Weights of a small transformer language model: width 640, biases.
Each number is 128 + 32 x the weight over its row's rms, rounded and kept within 0 to 255. Layers, rows and columns count from 0. Numbers have three digits each. The size before them is the row's rms in percent of the matrix's.

# o: layer 11 attention output (transposed), 960x640, rms 0.027, rows 926-959, columns 160-319
# v: layer 11 attention value, 960x640, rms 0.0217, rows 927-959, columns 160-319
# up: layer 11 MLP up, 1280x640, rms 0.0309, rows 0-8, columns 160-319
# down: layer 11 MLP down (transposed), 1280x640, rms 0.031, rows 0-8, columns 160-319
o926 141:153151150131120136159199166118121108117128112114090120139079115184117065129114150145134168124185148128059119101127086132073178118196103108050146140092127118112142148110138109148119141110172145122091125121140161183112103138121096091105127111093156151079121160177133233198151137114154105182144129111162075149135169157158160202131162100097127102145123156174115148132205143173130138107151100215180106125068117123128133150120061136093115106122220141114165204088155097143120194128111068
v927 165:127156168147144142135111096111105106210089154118097199133120090136117130105163163153160168142124177115149104130143043113115065097107146111109055048079111132090164142107162126169097116117198137130046159099061070128162164213097195169097143109112173144152159145105113142132160119175095119152089104136115107141084150152158055127110121089076133185115177081111154196091106141122161130172121130131073179121125125091114139095078121108137106081107163144138135159114120119126152125158101113
o927 148:176093139205130144157099140127104081149182148152132110155114139085087153146138178145107144111090120138128115115134156142179200112150193072137178151120133156141143151126073144136112183157156074134138150092209140124135124103130187158135119066138121121114158201123161122129165089094091085133116186171085157119141151116152139167165190224160093128139165116150104152084043102163149090179107170120106114101116100108118111132146079127043134125102111157145127107117111143160118121123134095
v928 159:093131113147171126166076177089094110190200116132098150096120110135118104124163188126185117125080134166128126168167123123137098091156094089109127119105154160152111145142098090154153143180168121187141128145155147164088131146111086153148087114142181152130117096168075154060137131165091135096180135168134141178110078140127140113126131138148149119103121147160159143098104129153164131138116149139101136171125124127160115106132144111131187115144150086073110201077096163132169149092193123
o928 141:116187181093106083118133110055085090129135169183174169134173140113124099116110161141140167089125096137122129144122078124178100061068150146099125095184126093129057088134156056094088061141146096154115095187094078123102131079138102163120127125177087083110112110148059169175148096080132099083126090104080104127146066098085108102085179189151054128213150088156120124149165115110152127110129187131122168137145155124090103171120126102193084119106076101120113150091138124118162133112159109
v929 159:115194171084110108147073063142085102169047142110124160060126138171118073119174133147166108116167111119104133077081133097132135167054119105167091210139152154107113156111183111182102119132128092104071120100115098077105143161132122139076183202113115130109131136134159179204101124113103119106176176147141172183122146160173091072099131127111086167127114110082121152135096115173104141076137126146112122181126138184094121176129165123161135176083104132135119137146126149125091088136129156
o929 144:154170083122158141131146123148144154158085096188099085149102136158107086165107090125110119118149142139091172142154139163128161113084132161175129139185109156085150124184156158093179130117090082127165172164136172086140128114101102177132129111109155125130158076150160176128116105161154212190191191144145207157065121179116074127205123123130094129192120126127131092095161121173154123105065121151143138134182153082137107140130138167112106157133094161122145173144178151159153108151135132
v930 154:078139146064106138136144102142120159129102174106095147086095131108087098097122198107155119133167131154123184174072114135169119169099152123117136124102120153131123089155134110141173098095106076159127117093161132097133214131093103151117094131169119112097135121082105175085114137164135125152193089123128127143164075104139171179121077125128146095221134133124139120133151087100100146102086129125187097181134161091140097170110118154097121100111103169103160137091108123165117139125166119
o930 140:151173110120139123135074105132089109130136118139107137137172159014124104095163154123117061121150128128037174102168124110102114085174148142116103090143111159193149152156024109132158133116179090179212163185123165080149110184137160116104111102121110087133127181096147180175162123149070073105128191129134149120173108142092110148143119159107138124092109104135086095117181126118077093177169157165086184163126120126129074148135168087116151137146126159139144126091164143148118130181116141
v931 166:166089107138026135148112168135119125155178084121106126135145098111115131131132112096123121089040093197103096120095139179110147116146134115089063104096082080112093138097153113144113028140091113098098106098144144146136115127160198127120136183109180129116082172132132076140083092147160113123099161090155174127135124067095144208137129181127136107114167138149120152071124135182149232149151118152155131115081089160163146128113137148109104131178061112206096131069120116119173109172122118
o931 148:119115155127116129136164118155115105144104148099083108112163158108134152171142141167160163154109159187148163105113084120180099082073146142121112139088176131138097133106125127161151128100169090105169116150145089182152100141111121122110128086124112122174183131084121190081148163169110146058110152079144118161101130129098119048137123116083152107114140116155086036192151111112166063084136127043154165139113099159149127073152134205107090107116138094120131133166172138114154113120182152
v932 160:098172103152129115087121190172160100109142112109116223159098170132110125161108096169158150123128134104167167143135138122153097125162174142108075131084175161130147071149206102135098110136142090123092131162133160165090113122098111133114146185099165079139132129104105133083118098138112199138167210142192146119118128100147164146111159187155118133139136180131103110150135158099141111089132139105189099086166094134132127170109131084207141103124237113178137134109167172160166117137142103
o932 145:140104074148129074205097095050099095175139123116088118129151135128164102159136065116054074102119143107132075147129207073113133148140147118136133084047140105122135114167127157148149140194101121044103156134092136153062151146115088133151087112172084125103062142184140170153152086084106138083142175105129173152125151140179166145114126121098073124113163122108250113123174166136104069172144139129109187186184088133112131115132209113147138077145127109057124149127130070083055160207083179
v933 157:112096085061118113062102115129136111111127127080129161100119113170201160188163115038191105126112125118149131053144119188111107146168132154138163122193120176064165141125195136084149102146157096146095158199154120133105200161120081146081129097137160112050133047151141117136155117156083113143081072119140090102091192138155076109091146153117066090107164163171069199117129106133114113168122126147132097137134150140118098136124173067094100157154164123124139175156089116157182108144117089
o933 142:108166106104089077153085119125110120128133139090163125088105162181105135132156069120102180060129146102111143112143079106175110188117149089165109158154178196116119099157095082119180129071112173160129108132161090097111134114098106132131109119078158129169115138131160156086149139157094095154098172096106094152121094122099121181163100111184119141106125157145081177129133140159154192141118112079105101018177099151138105084137144098127084136153089124107052109129154089127123079157124059
v934 162:144147138140124190116144101153160101186148149094180103116104160125150162134139172128111168123149112147099125129130147114189176188152116188110127155106156104163091143098106106137175162126114155111148085105107118090173043065153129130138103096101123139088105152161170144187083136136112119105128110187108138167100129128125112159127125167112103155145194171123159055099171115154110090107109159166123158056112189093112089095145190108189096095104113120112099132142182102167152146098144118
o934 148:135080121110070156106094155079136099172082129074116143114106070191090087149145133116112099115164115117145108092119143133117139177107076072105152112077069123112170133076120132123179110116209112135102129132082161147136160151175134187077131128142123137147158096093177124170126150134135087128070105130170078122133149087125161188080155111153095145167160149088114112105061085061133075201109080127144151147147156157138076147093145121128148114050128107151055196183129097172129144122140121
v935 169:145118150194127119072123067120105048152078138121083156077171100149143095145133110099142189136147133175116149099049111139126128095088131017165165189118124126104101115189110130100143110130148108135150168150114139065122116119114123195084080049146122089173130134137063135111146106149130169143151085131103141149089113084102150147117167153094103079103105140119184148085122081126146155130136137119094089127118135116147152110100072153123205106145065138094108064153157090121129132135074139
o935 151:114088151098113130153166142176101084085156170165086142147158098097106100152146117119131118150117156136128103135075129152125150135106069182154209126179119082161094099144119137152089090106132127088138177118174095120157093121129093099148159127129140171164124145091144162145129147086109139127183118177129154069140144153141099143103110190095093196165137103104204162137214125164106182164077152132079214092098107102156103174139126154124157135146137169134147197134033137105147142137141124
v936 161:107192097072069123128148203127123138104171166167078199140064164215219110164114072092152142133187126172066113139132109135125136134099123128151132133143094109159123123138074141106123096178138178120060107126132085140109118150122219155101225074068112103103163183109049147152101112211125149129142083188108125108155112156119116134126112113117128149116138112128119083107108123143152146113153082092119167112061126126103081150157117165037118133052142093156160112121111119089183109085126144
o936 142:072125165080160111091133128114102116095147137132174152142162120098181139160120190151088128137111147120073163177157163128131155114095081177151154138186139095189159117113093140161150081114104131075101122184164153107100090102130138123155165190179110136144151147075139183136158111135122125147131159051161083150152099127110195088095179131137140123165082120135160087106096123152045168199099154161112116129179089143121144130106138113073092087114129099099124137186117141127151150151179199
v937 160:103123130145123088077103103164098108139124134113111170115180147098140150105138095082166109099150111141068141151107117147138105124114177122110124122126107096123133171132108092127184096091088128149193085074127108131114147122178179153124141158098120120153121162140081108137129099176114108096102141075134112085113147130086130090109101166117147143073147163134187085059187147087123121084162156141138122148134122131164103177173126140087118114126142140093220156114110160118085144192164165
o937 145:107134125132173131118173182193122087145161137066150153107110096088142190117116167096158154144126144132132132094119107150161113146105120183115143095116136132151141166135128091137142125098136165149188173159149088128108199085136103114122099142140138127121152123139134178145155115171064110139146140140100122095080177073100135160207144139073176098125157085062134085118162087109138196168129132118124144159132147182034119146113159163152097147114108191129158195129169097159203119087137107
v938 165:128084169112165044142099169085127172159086118109100112155141127209081121118160097142116153096076161165213126192131072131097131125125116119101136093144153148138113131116139137074194176100096158183141104090115147159137076123134090129094134174123142110134130144076097092096148099109141187162148123121144145102151156142156178134152145161135111102121180091156089102142135151191099191101183139130135105192135029119212099157135093098097145115135102193128145136135096159152200080119125116
o938 144:169130137109135148137208065107151118155109085092099160114141146147163205117141120159087145056104120094098144145103170155133119085101135152097147127110192099097134112158108146072083127168125131108153112119113170205148094118114113125172091133113155083151179140148059167147169139126101156174153106131101144109096179168128139074092099084096138154130098113134106135099090130141125151169123170086147171081145087125115124101171143127102143181105142130067135130105158110170191131182173077
v939 156:112141151132146124121115220126066147152126152056164126057138099132066168094095133171069109112172095072123135128118088178156129089179124163107169122117072154088119101108176148102115086171150135112072175140145143098124117143140117104181106144124084136112090078047124157102175125180119131123137114137165138130144148104150079145143159165120124132082131100162119089165098154194142118175130181127170148051145091118203121119099093108218171155157114095117153108117171123088035128080131115
o939 140:128104131082139091135157103166087127131102141072124111068141123187127089131149143165099095098122100155088112134160151074122150101046127136114158105163143169107068151123095128119072199220125110100089130119104162118152142153127128150118189078101155145074109109131110061166125111078095124096114127159087085140135087131144186140096133162195127166087155119191171132158169083110160089117180107055083143165166150128097071120137110090078153099143107117097124143077086129103075100174115176
v940 157:162088117168125123084104136096127145101174188143123157110186179090137125157144157081139190118140147120161089148111156078131155099138117106148149173152117149114143069074143212141134130116060178143104067111127128119142138082173086163144102162164108093149155111119172124085158082107133093120124130123203128102147147109152167178080163137205121165118081113133152162141201040101075097102117132086158113143123087129064101104121168127130132035120107130159182118128113094113135119101120112
o940 143:111187114109098103129090065146153143083150137135151129160117116126169147162105155074121138074057118120082147134181078165175110096163154129122156144136144153079079124108099145211137111141117106153117084165075127159154165130154132039128150130082161160196126169139155110121126105150190125090128123121149141104136122193213131086143176146147133144186123142102167139091097130132106083124143110121178079151126150164117170074131136094123140169155164147135162169154150193107106158179177119
v941 158:135156164171130106105164104174111120081101113093121070125070143122099151114153144098103108090093130095105128082162173169100137089045041174150149104148112154154125143167044143114118119112127102074140134143093120134125169126171141144168088193152144075145122093160055157141134115100046099187132130131111101154121138087143110104065066126161130118106152114121122142152113113160063097104122184127175127126104092121100087148112115161125088124114112136078107119067152094078094129137102079
o941 143:129119148159076066135123150136070194099131116180163125111173127139129129149102086140166101167149132154146120098108121119055130153155101127124153137135156180144112145081096136115181188122101107091135154146097076102134139154128129115162114103111131134136156147186163126122178135135129079105154120139165114088069126168140200150111150117132121100142192222048158114130090135124144056146163157162123116145147156164118081173149125151171170036197161129144129145089126145117147120180137121
v942 154:101115152135105116162130135108086114134148085137106125101098091136117092133178143080157172122147107181175119121160162189142085070168111160198069088118102125100049114128132123157166144168186138179086162161121083145090124121146183157132129130098107164091108095119094163169135184143111163126128129090147108091087158117115176090135200162101127136221109114105111129160146106089124186083119108157123103095097183120163149110103129130103132099178155104124120141157127090119122172144152123
o942 141:121102148130185158112156178121101115116077120078109117130121154170123157150173093106056101127114088165098145109092136118185119120156080121132128073106082147133124109142108108168125144099171152189066134148161124182122093123093117162190076132147125126121084144089138129112126139068153198139061095129082087170235143105107056124098048113126117108123116103182163124128184157126159163177165124140126133171148173128130133199109130098105120088099066185092111124121156111142107187122122172
v943 157:145111078153163141105149189143122115082113107130129133114176081133087121104133024123220125119134142162104117145131105145121130209115144193125099137175089152118187082120105146152091133102083143112102101152108137050127123203105107091060097112103140083135163090094094152095116114063088150110094122188114153110151149120183093087160099085108153105165117089189123139132150110102155164114145077140124156159150083130146127087106156125145138149146151120114125111154129205148119106122104182
o943 141:130046121110153132082213089054152115105116092166066146148124131101120121180155192194112123119133085060143130155184123166147135127168127119165075124084129144168129157146131124106160158131135118140190113106141135100113153127118093140173158106094195155152157129169164135085169141052114123118191098215163150177166162155076133094206104062116125114101104121110136118139113131130173193124113124101112125146121117115116127142175099133151087148125124120097169144148131142155100118162141136
v944 160:093076103111076137078147157022111115076131117093176171153154126120097086113154106151130097091144101183156152085130145173133126151110133108089141116135101182095163096146122173121166139107102103155053084156066179141127178134114141121187220128105140122140173120128072168114158131129111112162129119154164137180102160152145106153119146182102113101107159159186151170137145045133146130125127150130189102081132116086100170112199112162134114113131140164121173153143165104124090133100151092
o944 143:134157142147117126137157161196125110100169117085158167080105153163143144111127151079159118115118154134180122143158133115098102118095119149159114080110155134156113120099075088104080135115109132087115089134111161103118091114097129145112153109106123171130201113128131171130185130103127188133115143133145185095143084107140091183070134054104126051119170142101158170045117158122191112111144140088128144083154123081144116084147172092112176163159138128156134072144181138151109147111093151
v945 162:138128073149101119143087176148126120107092101088124081102161122164151113132086121121093154119147139171151113090096133184131108177124043154089122215180118117155140143164124159091146109161094109101159105092191133169117156126129112132135153078125105128096110172111149145154132166104046134158166178106127149195130120096076124131150118115079099149101123174127152130158130110214133066133162106135059158148092166076167144116159172167080103139126142132142101157164114119128110158124169149
o945 142:147148139097104106116156116152083127131129157076114106078143126133092132101134116101171145143095148093135090173149136125110139063100166151127104042093114120139127119112137129184143187147135103136134175116103147151093121183142111130138104085151119141160164165124108160157128141120099174142238122145138133118119130133142134108125208166135156132128134167091097149163154147155126094100220147129174136167080110158105131090084145123091077149100128125146161132170162187065097143084169131
v946 162:152182113110153091125155186138069137163171158114124155108124116121107133167121099115074080113120152119141108120142020120087142082133141159109162125163123154053072127119195107141189111137117156100172199112156091092130082139104084119160170100184121081154161153136122108102161097103061073094085102070149111123163085130146128166094155123114082145123148106090085143172076088151163111117149072117133114129151139185133176118145186139143130167123117136155072142170136081131134098157095158
o946 144:126163054097098128153131108092102137116153128120124083118122177100131136145087142109171137118111128133149131194073073148153094148117108146132151168176111151168134121089109178159107157127152154120088130133136111125094111147156135122108146096170129107163137168131080115160158155113173129162062090128124156119139027098116149135080144120164124152141117064139109192137110137180094126145158103149103159114157147131133115075125142121084143143112144096116104178104122122089134094117136139
v947 154:110121160112111126130116094117134098089114178088101090137095119151129048153091160096067166152163115086161118055151147088102060131158156144130118169120070098102128132170141150092148140158111105118126206110126117140206070143105120165172034160155132062087092135060145147063134095144120183115095138100156156082180080085141113159095107065128148088180121089089112119142108099118154103078105143134128063187117085123167134094137048103097101120101105149124130168116131105186139106137129152
o947 143:116063127192069138094198078094160153140172136131156120169127082135098056117109136151090139078155168096194135153062175147142156133146193145098122158145083155125102109112140154143163129097123122143173153120126141114144119139183133099060185173157118127104086117152136102108131099125098137145138134085067158204148128147058139125091113132145151128195162186107166115081211078159159074151150128089140103146137198185144072153156140113162122089143095112155153167191119172175091125102124126
v948 158:149168127186123114144083165108097099199141099176192107122082165148084098120112110161155141169155161112106147082189135144103075104129128132095140118110129168191091095097192158109178129120159197150108122136081114080080103120100154145134087104120065128089110139127130134154075113100092137187119126127136110159174168192090108150184113087157114102158117140159151192117080121139138150108250121146139123150157147111149172134128129143128069081131111130133135098140094130142116126086169192
o948 142:114113153143106173142098102147185091112122111083141138122141160154113167131123125121127174103113110172163060123114103089128109054103136154115129127086124132162133125175121154119182120112167107105142119094161073143135127157109167119095150155121080112144078084137115115103105095145156164132148145178140062111125136108161122150112136093098178192190141131122166163133138142153100071164084118123193108111168179117143098116126072140129131132136120132078088147151139168100150125122144108
v949 165:133187103140152158126157088177107111143154133122142074115144118067089122132132170165112083178116135163162090117111190061083144078105050156110121165092135129099104122130105146124077110167116169128184172051132157117112121127103122052126159145117116181101091086153128133130101080134097155101076138186106057114140114102181165147140218045098119112133185142131060158141111088105168149133176096151130078113181150160120106144175168102110105155119080162127106134108107190109099106165171094
o949 143:168214154124134162108103139117064115132135133104156134095115151101093091120139152132140138170150187133155164112135084137118073178171183152118067067121120143096095150146196164154099076123107172096156104131118167135170154152060149124107157131150074115109161136155116158081081155124121142134108085144108105158114147168147063213097157107168170149108231140102159084106125157173118138172092104097130115161140146099141149117187089114118121139190110108114159079129087112087139073120077103
v950 165:080148122136172116145073182135106137156112157082145124136140121185123099124127151146131121117113127078131119088152125143203146112117117157171095130146116117148052096064183116127084114101188169084113120114151125106148203078073144146177151181113104108103124140115136159103128171162116084134170224067118094157109124151151098169140142113094080142155175179175151074178138128136152078101109106118099095134170162133088106111151149144152180146125090124118091156175127100101115122160099124
o950 144:214214100178092198165084092178195192150167123090091103135071123188081133105079113108151079144165110112184122113131177131118159077148113165151190121144073133137096172161148100183105087114141189095121141136092092126153193133176143093149091107121130163100184142147179140133157125087132178189154128102140067115117110146147088155108102169140132142121140099158171119130164143101149090087144088122154151146108083162059108125178145184153154133193047078105087115161163137103147101104151156
v951 169:194092174134159133100151122143046147104132069145135148148083148117100110080150083096121136126185172071093116155162092122116138079089095166138152152086147131135099056121129111103090123116122138179065177207146108114120091149117193131081106104104136132090157146137150158100075158088060113133156200166104165138119134151104161101154135125114116122150104154136123137113131156156136088164112115120143099157107069129146107165172113113115166120108176101138131153117132103122089162114113135
o951 147:109174122135109187118136157119079023125136170123065108108090122094137151089112156103180125135067089153191147110158130103125093114130146083172173180136100133103115166144082134153151122163177147152084088152084110107103158135099093171147120089118128129107106145094122133152134097185134138129197130148060128139125104168156088148128151141143144150143115155136145128186112133143141058092154177216117158178164149149192117082156074118132152134073142115115121015155133111126131108113087140
v952 160:175155124150077063087169131171114183164109127179137134103162157088145127104088168113095073089086088164114153141098148120142105137129120154092116140158128169185153109148157160155098083077104133143125093129168133129142067139127142087115158163108079153159127165137113104096107096116108124180140148129129109188097076123069099126087117166120120180153092153147160118131134068119144111131148107130164121150209157124198126081059098097148108112129139121167085063165170146162088145102096201
o952 143:118086123082197203123155122067113124125125152166116152146167145140087073067099142097160109129170128087134175060133110132173086130075117101100096132142158144171095102147129143118084098111125111112104147107109151099093043104129128145125050148115117104120165171117146093152202131180118151089112114132114121125109119150117129096103136136103122111035150138171153130182110082087134115195178109153136105165089133134130130156126078054134066131097089144100100156135163146127077127134104141
v953 161:082134087180122096149132098126125093121094125122159164169061152115195114114107104087146092143119185100139131161092171166161051107134144126102165152107175069139117128251169167157108132199123053140094127085134115125108105130121206152166119138124125064143097147166080176121107147126143096130154127172139081147102188098090091095136180084086082130114075131117124116121133113150186163044101139141159158162154198127064143132124164134084194091132091118134136121055130143137110098119157101
o953 141:113111132112129126130071162143119138073115130090080112159098150130104083146146148104198108128111075162120126129119127126150092129133110191156087104101078096106138129143162195121081097100151123163102118142157094121133119088147135110141075104136109135107122159198140138118142072163138121181127149107141095105117082125127100116194149167060075154145131135124096128159113126122146140156151140134129119155120144143072108178162112132129104124181152114092147121101181131155193148122155149
v954 157:152060184130111082182085161172188062108123154115148185113121138147136129123185127088151174101146157117098118119153123143194094178101092174087142165180061091108114139084060108163150143130199173106139154133120121121121136153115069168132142164110126080107104135161167121110080096141134143194141181127093144079150118128133089135068134114146162175097136126159105154132169092118118119127063183140116077135114154131159134137123092067115093114105143120142171123135143151172155097193149130
o954 143:119114158120139133110117157121148132109142162130120074151199114135135166104125076126179116085182081093187132133119172181079180125095114158102153154138090188150119141157111101141145144170066093050137115150124137084159085073127142162109085101146135180160132117121074150115104084086080164101121151110118145131111130147073151156151179108127168164142091151124116157135179080137123127150134145178163145144067160101094112075159186088109102106095105118128115106157135118133143086086130094
v955 163:130034132100085116137129140104118074155104115109144114080123115124113175117165206108098123156102098135066114140161098133144102117164134136166087113126090144123113104134133137175115191105115133162104071168054115108156178183117141079118122174145086141064092129142126165124104112163105109121130157069142100092127112130085133175119178119094137105127194124121059112079130179127170169101091131132123153123154172135177182178083164153101142114093080090172096147078144090149090162159110093
o955 145:142171137145118102134086141132144104109100111128168129165119141143150159075166113153133161150085082107132116156133144101110091158138061163071177189172159118143136131143125140092099097153111125139150164114116081112098123095161101092118215085166079150090145084075096150118106134138154151148116152085111097088183194146102118079086161082098065141140091033149141109132182086113157103143147080140137141085112118135148100150136116109129092086119128051116091129102166097104129111177053105
v956 162:122139075116156077084140103179119120186120107139106179138143134185143089159160096139146113134192161093124098096172144206128131174128098164116153091147108115107126132170107126118106112147137124167100080136118060143088096112135077155112142158100118119181094081113123102200185090155114138087092172092066137115198095140050130093141173166104154116168114119124136115136101124150110146111132058123112063149112175127127124118135101220129074117197133125146166166129126105165146122113138137
o956 144:115102125156129133139141154178115157098174152113150168144165065076114077165172087132124182118108124132123176103100131109148121155131121082085137146124140122118134122074123139056153091081217126151162109133142119104092111148085125112154176091146131123147104110087075108109042109120112206137122106145075106176099124129152155172119137166104122189123113133119164084076116061082165139136125121172081121132110113104119139170120087134091085077141138126181136114080149126086101107151083144
v957 164:097089107113108157083125094200123116153160114130130127157107104103156110130149118061123108182088154084103099235136107122166142142112148156131171095141163187168126096142168084150096105147190131194098144157137068165138122095187144131130112148099165108094094157105102129141150109083144075069123140120105090067130047207132198140104084073137116104103192105096177107093185152104147085158104109099076099153140152118077152129106096099120069102135112139109085179135137122137099091160110103
o957 145:142144172125105166101075102151073134176097165145164164132084134090110210169139124121174135169188148129176188167171145107131141130163129126078156134098158095090066123122148119156119116108121171141101104173107117189121147141109167178163167130135097117139102102162168106060159113136186107101121174160140109149124104155087132170134099136094067127138138065148089062149143142161177094117103111134144128099118086141105089157130083110109132121137102129130068144167182111122132169098115053
v958 159:182167181099147165107162159070109112133115144134129097111059103153171134126056096175087152136163142077153119140135122100088168130181121049134094129107172110099129136127158141129098092114046135129105163115028114101133131122147159127165095112130072106124114142156129131082154085093105097180166186131130165202101108129136121132117102126141147216133108123110171126123097125162156106101153112144064124150091165127054130146145142130079158112125133210150129094122135095106155130107087046
o958 140:115134142090164102102135151130088091111182114120108110095126085151121155086154153152123131106119154094056124166161087136097141103117163148138181115197084115126102090136111164141068157141108122098100111134164172115136098149088142148127126118117160126114102149173138186148130152116119132147106088111139126161072068114153139098132134133124129151140156144182181108116183165105114075150161108138199130169156182106105144122183123143148166160075139151170116113174122138184156059107162109
v959 159:086151157127131156141109080133090092123139117098157181081170162092164112132070101114110239095168136109158168235129129138166153134131127174145139126096091173155160122180177149097185100131097143152113110164127095102162141077113121149105133107135136106160194146122103181132139104118160165111166134118085098236107134107079149153145138100096162132075143129156114150113046163084119119097136156135127109140171174091164084145119104132136117105136112042198163158037118164155106141114137120
o959 145:140133079127128169083141155112134144140074086111140106086128062098141131102146125108135097132136152089115131145161174148157114126134201138121140102206145093182138122178106131117171134201133143079128143101098125091135144130149158125180071158137130144182105079154159093132098137091048135117063142076210187169126182120128125160124129185166082134109195072110140115109127154190116148117131112166098136154135117113118126123104237116151124107150174130131126132155112124101156131114104121
up0 096:115195158169138117120143167180077173155102112119163079145156098139187131174152115181129186102195158130186142154151171167185095183191151105148132072117161153143107148140100133123112176158120058113040157108140109117154137168163118114069129111136127115148161119126170183166165157150143159116115067137132189135158083173113149121119144132091068140073170138132114145087160112164102152150120166124132102036112187074111090130103075086106190125159093136100148101113182169139100150088136078
down0 097:147084136114078228179150116089123157101117094114173204082133082194111161105130153173161103145110134128122070172085162150117137054081117111132162148160132166172127137173067123086093100106149160127129145143155148183145110102152089109142169161160140139119134117138133101121134101148103119090140125146134104078063149129151113128073137153116117161139096157136184115136111112154031107133144068121109137079137139147124153167154143155110184138133180098091080112073174139094143102069169135
up1 099:136141172183129076107191136108152147101170103193092176171150114094147089144160127119180073142102180100115090112106123181195136167119095100135132126085106110143111165146128097175079147096124157050079139139149136196117191104092104122119083072156094071150186024142109172112165114121182171077104118177111132120160128119089117140096149116110072163091172105124121110148114112146097125139137094091141183125108085107105110146090114090184101085094093091131132106131132132082102134139048109
down1 113:081173151151144118131166108114125114098137121118159145102146190155105119072105093130169149067099132150125049132079108148116161132080176139157119180138138176135116124213099098120131116098121149172122117123165087211127138125100169073197144069129079130094180126088107129174047100195146095065137135132154080158184096118062098122136142171109171141120113129122132162161157157158076159154134130215077084182142154088157116158110118125107145113078118158103139087145136155144091145146168161
up2 099:091099117119126122144124160085165132118155098040071116172097207124162063164099033163132137082144131130073123137115159097141118114133101130133145149165191103151153126132165171162100096143191170186150144048118112072154069141177134124112193136079101160136112125112143130124115072145128144145159114132177144087150142161083129128156140115090110110127182129113107094123091080157196164109158145117150146162144049121125129156176120160162128119081129116105158131125071124119128109141116156
down2 105:128115133090105179129143124096166110048080151154166147116137149129122134097189081098107162103104136157093120143100104201141121128072105145133121180164142113128071179143113131138208070197089200126096128115168138134162107142097137096115115052122177108129120165133101111050159146098083139149134110176096197064111109163168122128189114123119122184152115125160172129125126126125139181150180106150120146087155153142095132124104146105151157113166117109133107121093106122152143151146125137
up3 107:153139136104140123126129112134110145067131145117106145059094174162129180142141133141123048119094128096082197144066154134199088076082131046128122125109113163090144126125125134143125174140045141159143120124129121156157137157111100162174156172098139199080119138118164131106135116121139113151117086114158126145108176135115130137124154152124113160136147124097177149180112137111099123117075106173126103089102121176133051177122124058152107108113100127097102078144107155161189117132179070
down3 105:110147144048118090207137176137104122124170135093137106084106097084196157125142134168145117145123136106104133135108153038153124110180149182138138117135150124062108143147114103110158097133152119154139128139198144130084149137120131098092108128115139093166060117090164131126157160168109134188148144140130104145081156122126102092142121107183078130137121101163180117103075064105144127111075135174140133165188142126111091152108119082075151091145132182149156101101105126214158068131111117
up4 104:186064120131144153125128123156149133157106133088129157174143115089107091095146155081121136113159105142125185154164144119054168135110159132152148133104151105099195170154125128131055151189073159093136118200113072157140102194117144131155171106162175098141102130152126106152166177179168076124139110086184108121119102141116169161117133170187137141127104159079195099201144109127185172200115131100169126109105099129104160109097120087112153132131136142169133114146128083068141147086163115
down4 100:110111154117113084107135086109079124082085059176076123011150088095115154055128149144173116163084093135108196096099115092125056166102157131133068180080111102114137128117057197137141138192156172134137186185149161142095087100115095148087064121117081102073110184108091100112092148197190115127097071132174089094143127115128161133107100084092138152098154129141125175129152154091097159149178113155115123178182158092086182164082152111177122119136104124113109141104095143097103152107143107
up5 100:107138118162171142120110123109162094159134089157196097149159107114137123142119170097054159056118048165149140117118080108154159134122078127115166103067149129177157133106115091115091117154112120102124166096112142109084095095129159093176096117194095152093119137167219137105071144134085135150104125103126144077054108112142148180086125111165116130031192152126167127097166138126092090160128136094119210066163137167096146140156131098136169131161139124057158092115131078111076081163095128
down5 104:121147064063081161119133188171187181154126059161099072121166127148120148158153120183082091114135136130166122112127145186142124065096116122129117138122090116138150113102127137102122172141135058112094160123107092116054105132095113089144114136123155108092072110115129155184126052136132067154142131131040141202162098138091090134109141111121151131111062192152123139078125138076145165117127130087109127108133198160126134121096126166072174129167090149119117140150202193105080119146155082
up6 119:128081103142128202104067103102097185155155164126084145115166086159150065149045119123137124075082128139137079119086111129095110071122145095135118099089123172115071070140112110073105122120096075095110171120116142112112086156171114071095087142101113110095108137123076094102081096122098131114080138141093140114088140134123152075129130102153157114090132083116143105117123103140099107093091104104143095119087092106140078147120169107135126157036076123111144138097124131157138079123179171
down6 103:121118087128114177101089133084128104092102144175054153145062112181168156141151146118108119115098108065152090096101154125120120156110188146128144169142176124117127091123162081120143128138134137159196121058082123127078110117119110107153104128161162076022156069128138063099147132065108122102167162144094130142169110094105154139130105161171155148167093147121103132123134151156114142078147152112051114078131150039122090128163128173123118089132170132153150163123131170048151115096151166
up7 094:077133129107091167110100142120053134090190095088135060169177114104123098082125119096157135096142170172111100109144095138127098088158122047129130088129092142176159102135122157119153162163113143144136145109159161084144147155166152186130143152138096157134123114149170036176098111164105127024113117182116103103152103100139148123129165065172072091068103125087147088100124110141146179100195148124087135111129134158198083086174124088103132172108097089110093097116118103084140145069100106
down7 097:091141107090127122144153120098132121146112203070127103165219120127097136082161076099118092124136161065133143163186177128219120116144102145087109116150123130113156129181094119158139211146156149141160133098196148166115078116158152125087129147215163131131109121126090060086148126155121092123200150113097145125157089052120127146124179094123154176077131176102171124133150166088127098133139159160093124117068080100115146124173163116114092095116106149122117162079173129153129131104113084
up8 098:067165129123157149099139216138105168115098123070102099070134097139182102111119110111126159127116085125106168129118046119139177073106175144089070132138143118136138071112116131137147129107109150121136114138089160100108173144097057199150100117156086154141097129089111113098133135132213072160100155169165151161101026185119129118152129135186148081132129160124140088132146128100103131088128124017114170099117130074116114081130137157154127081179087154092114090103106107144086091113157137
down8 078:119189134117131142131144125104105138114146148138093180088138121149140095187165137124147180103139153163134093154076118130109162082116140075135105116106125175116128115100205127144158141129171135107109127110100097119118117099140140133109123135198138108155147116162111149112132145173141136124116103099080132164143145171133115166143141092172116183114132133126112144199101144100126107135142149000127131117156113137150108132070131115140123048091139146106207142092114124113091096143091160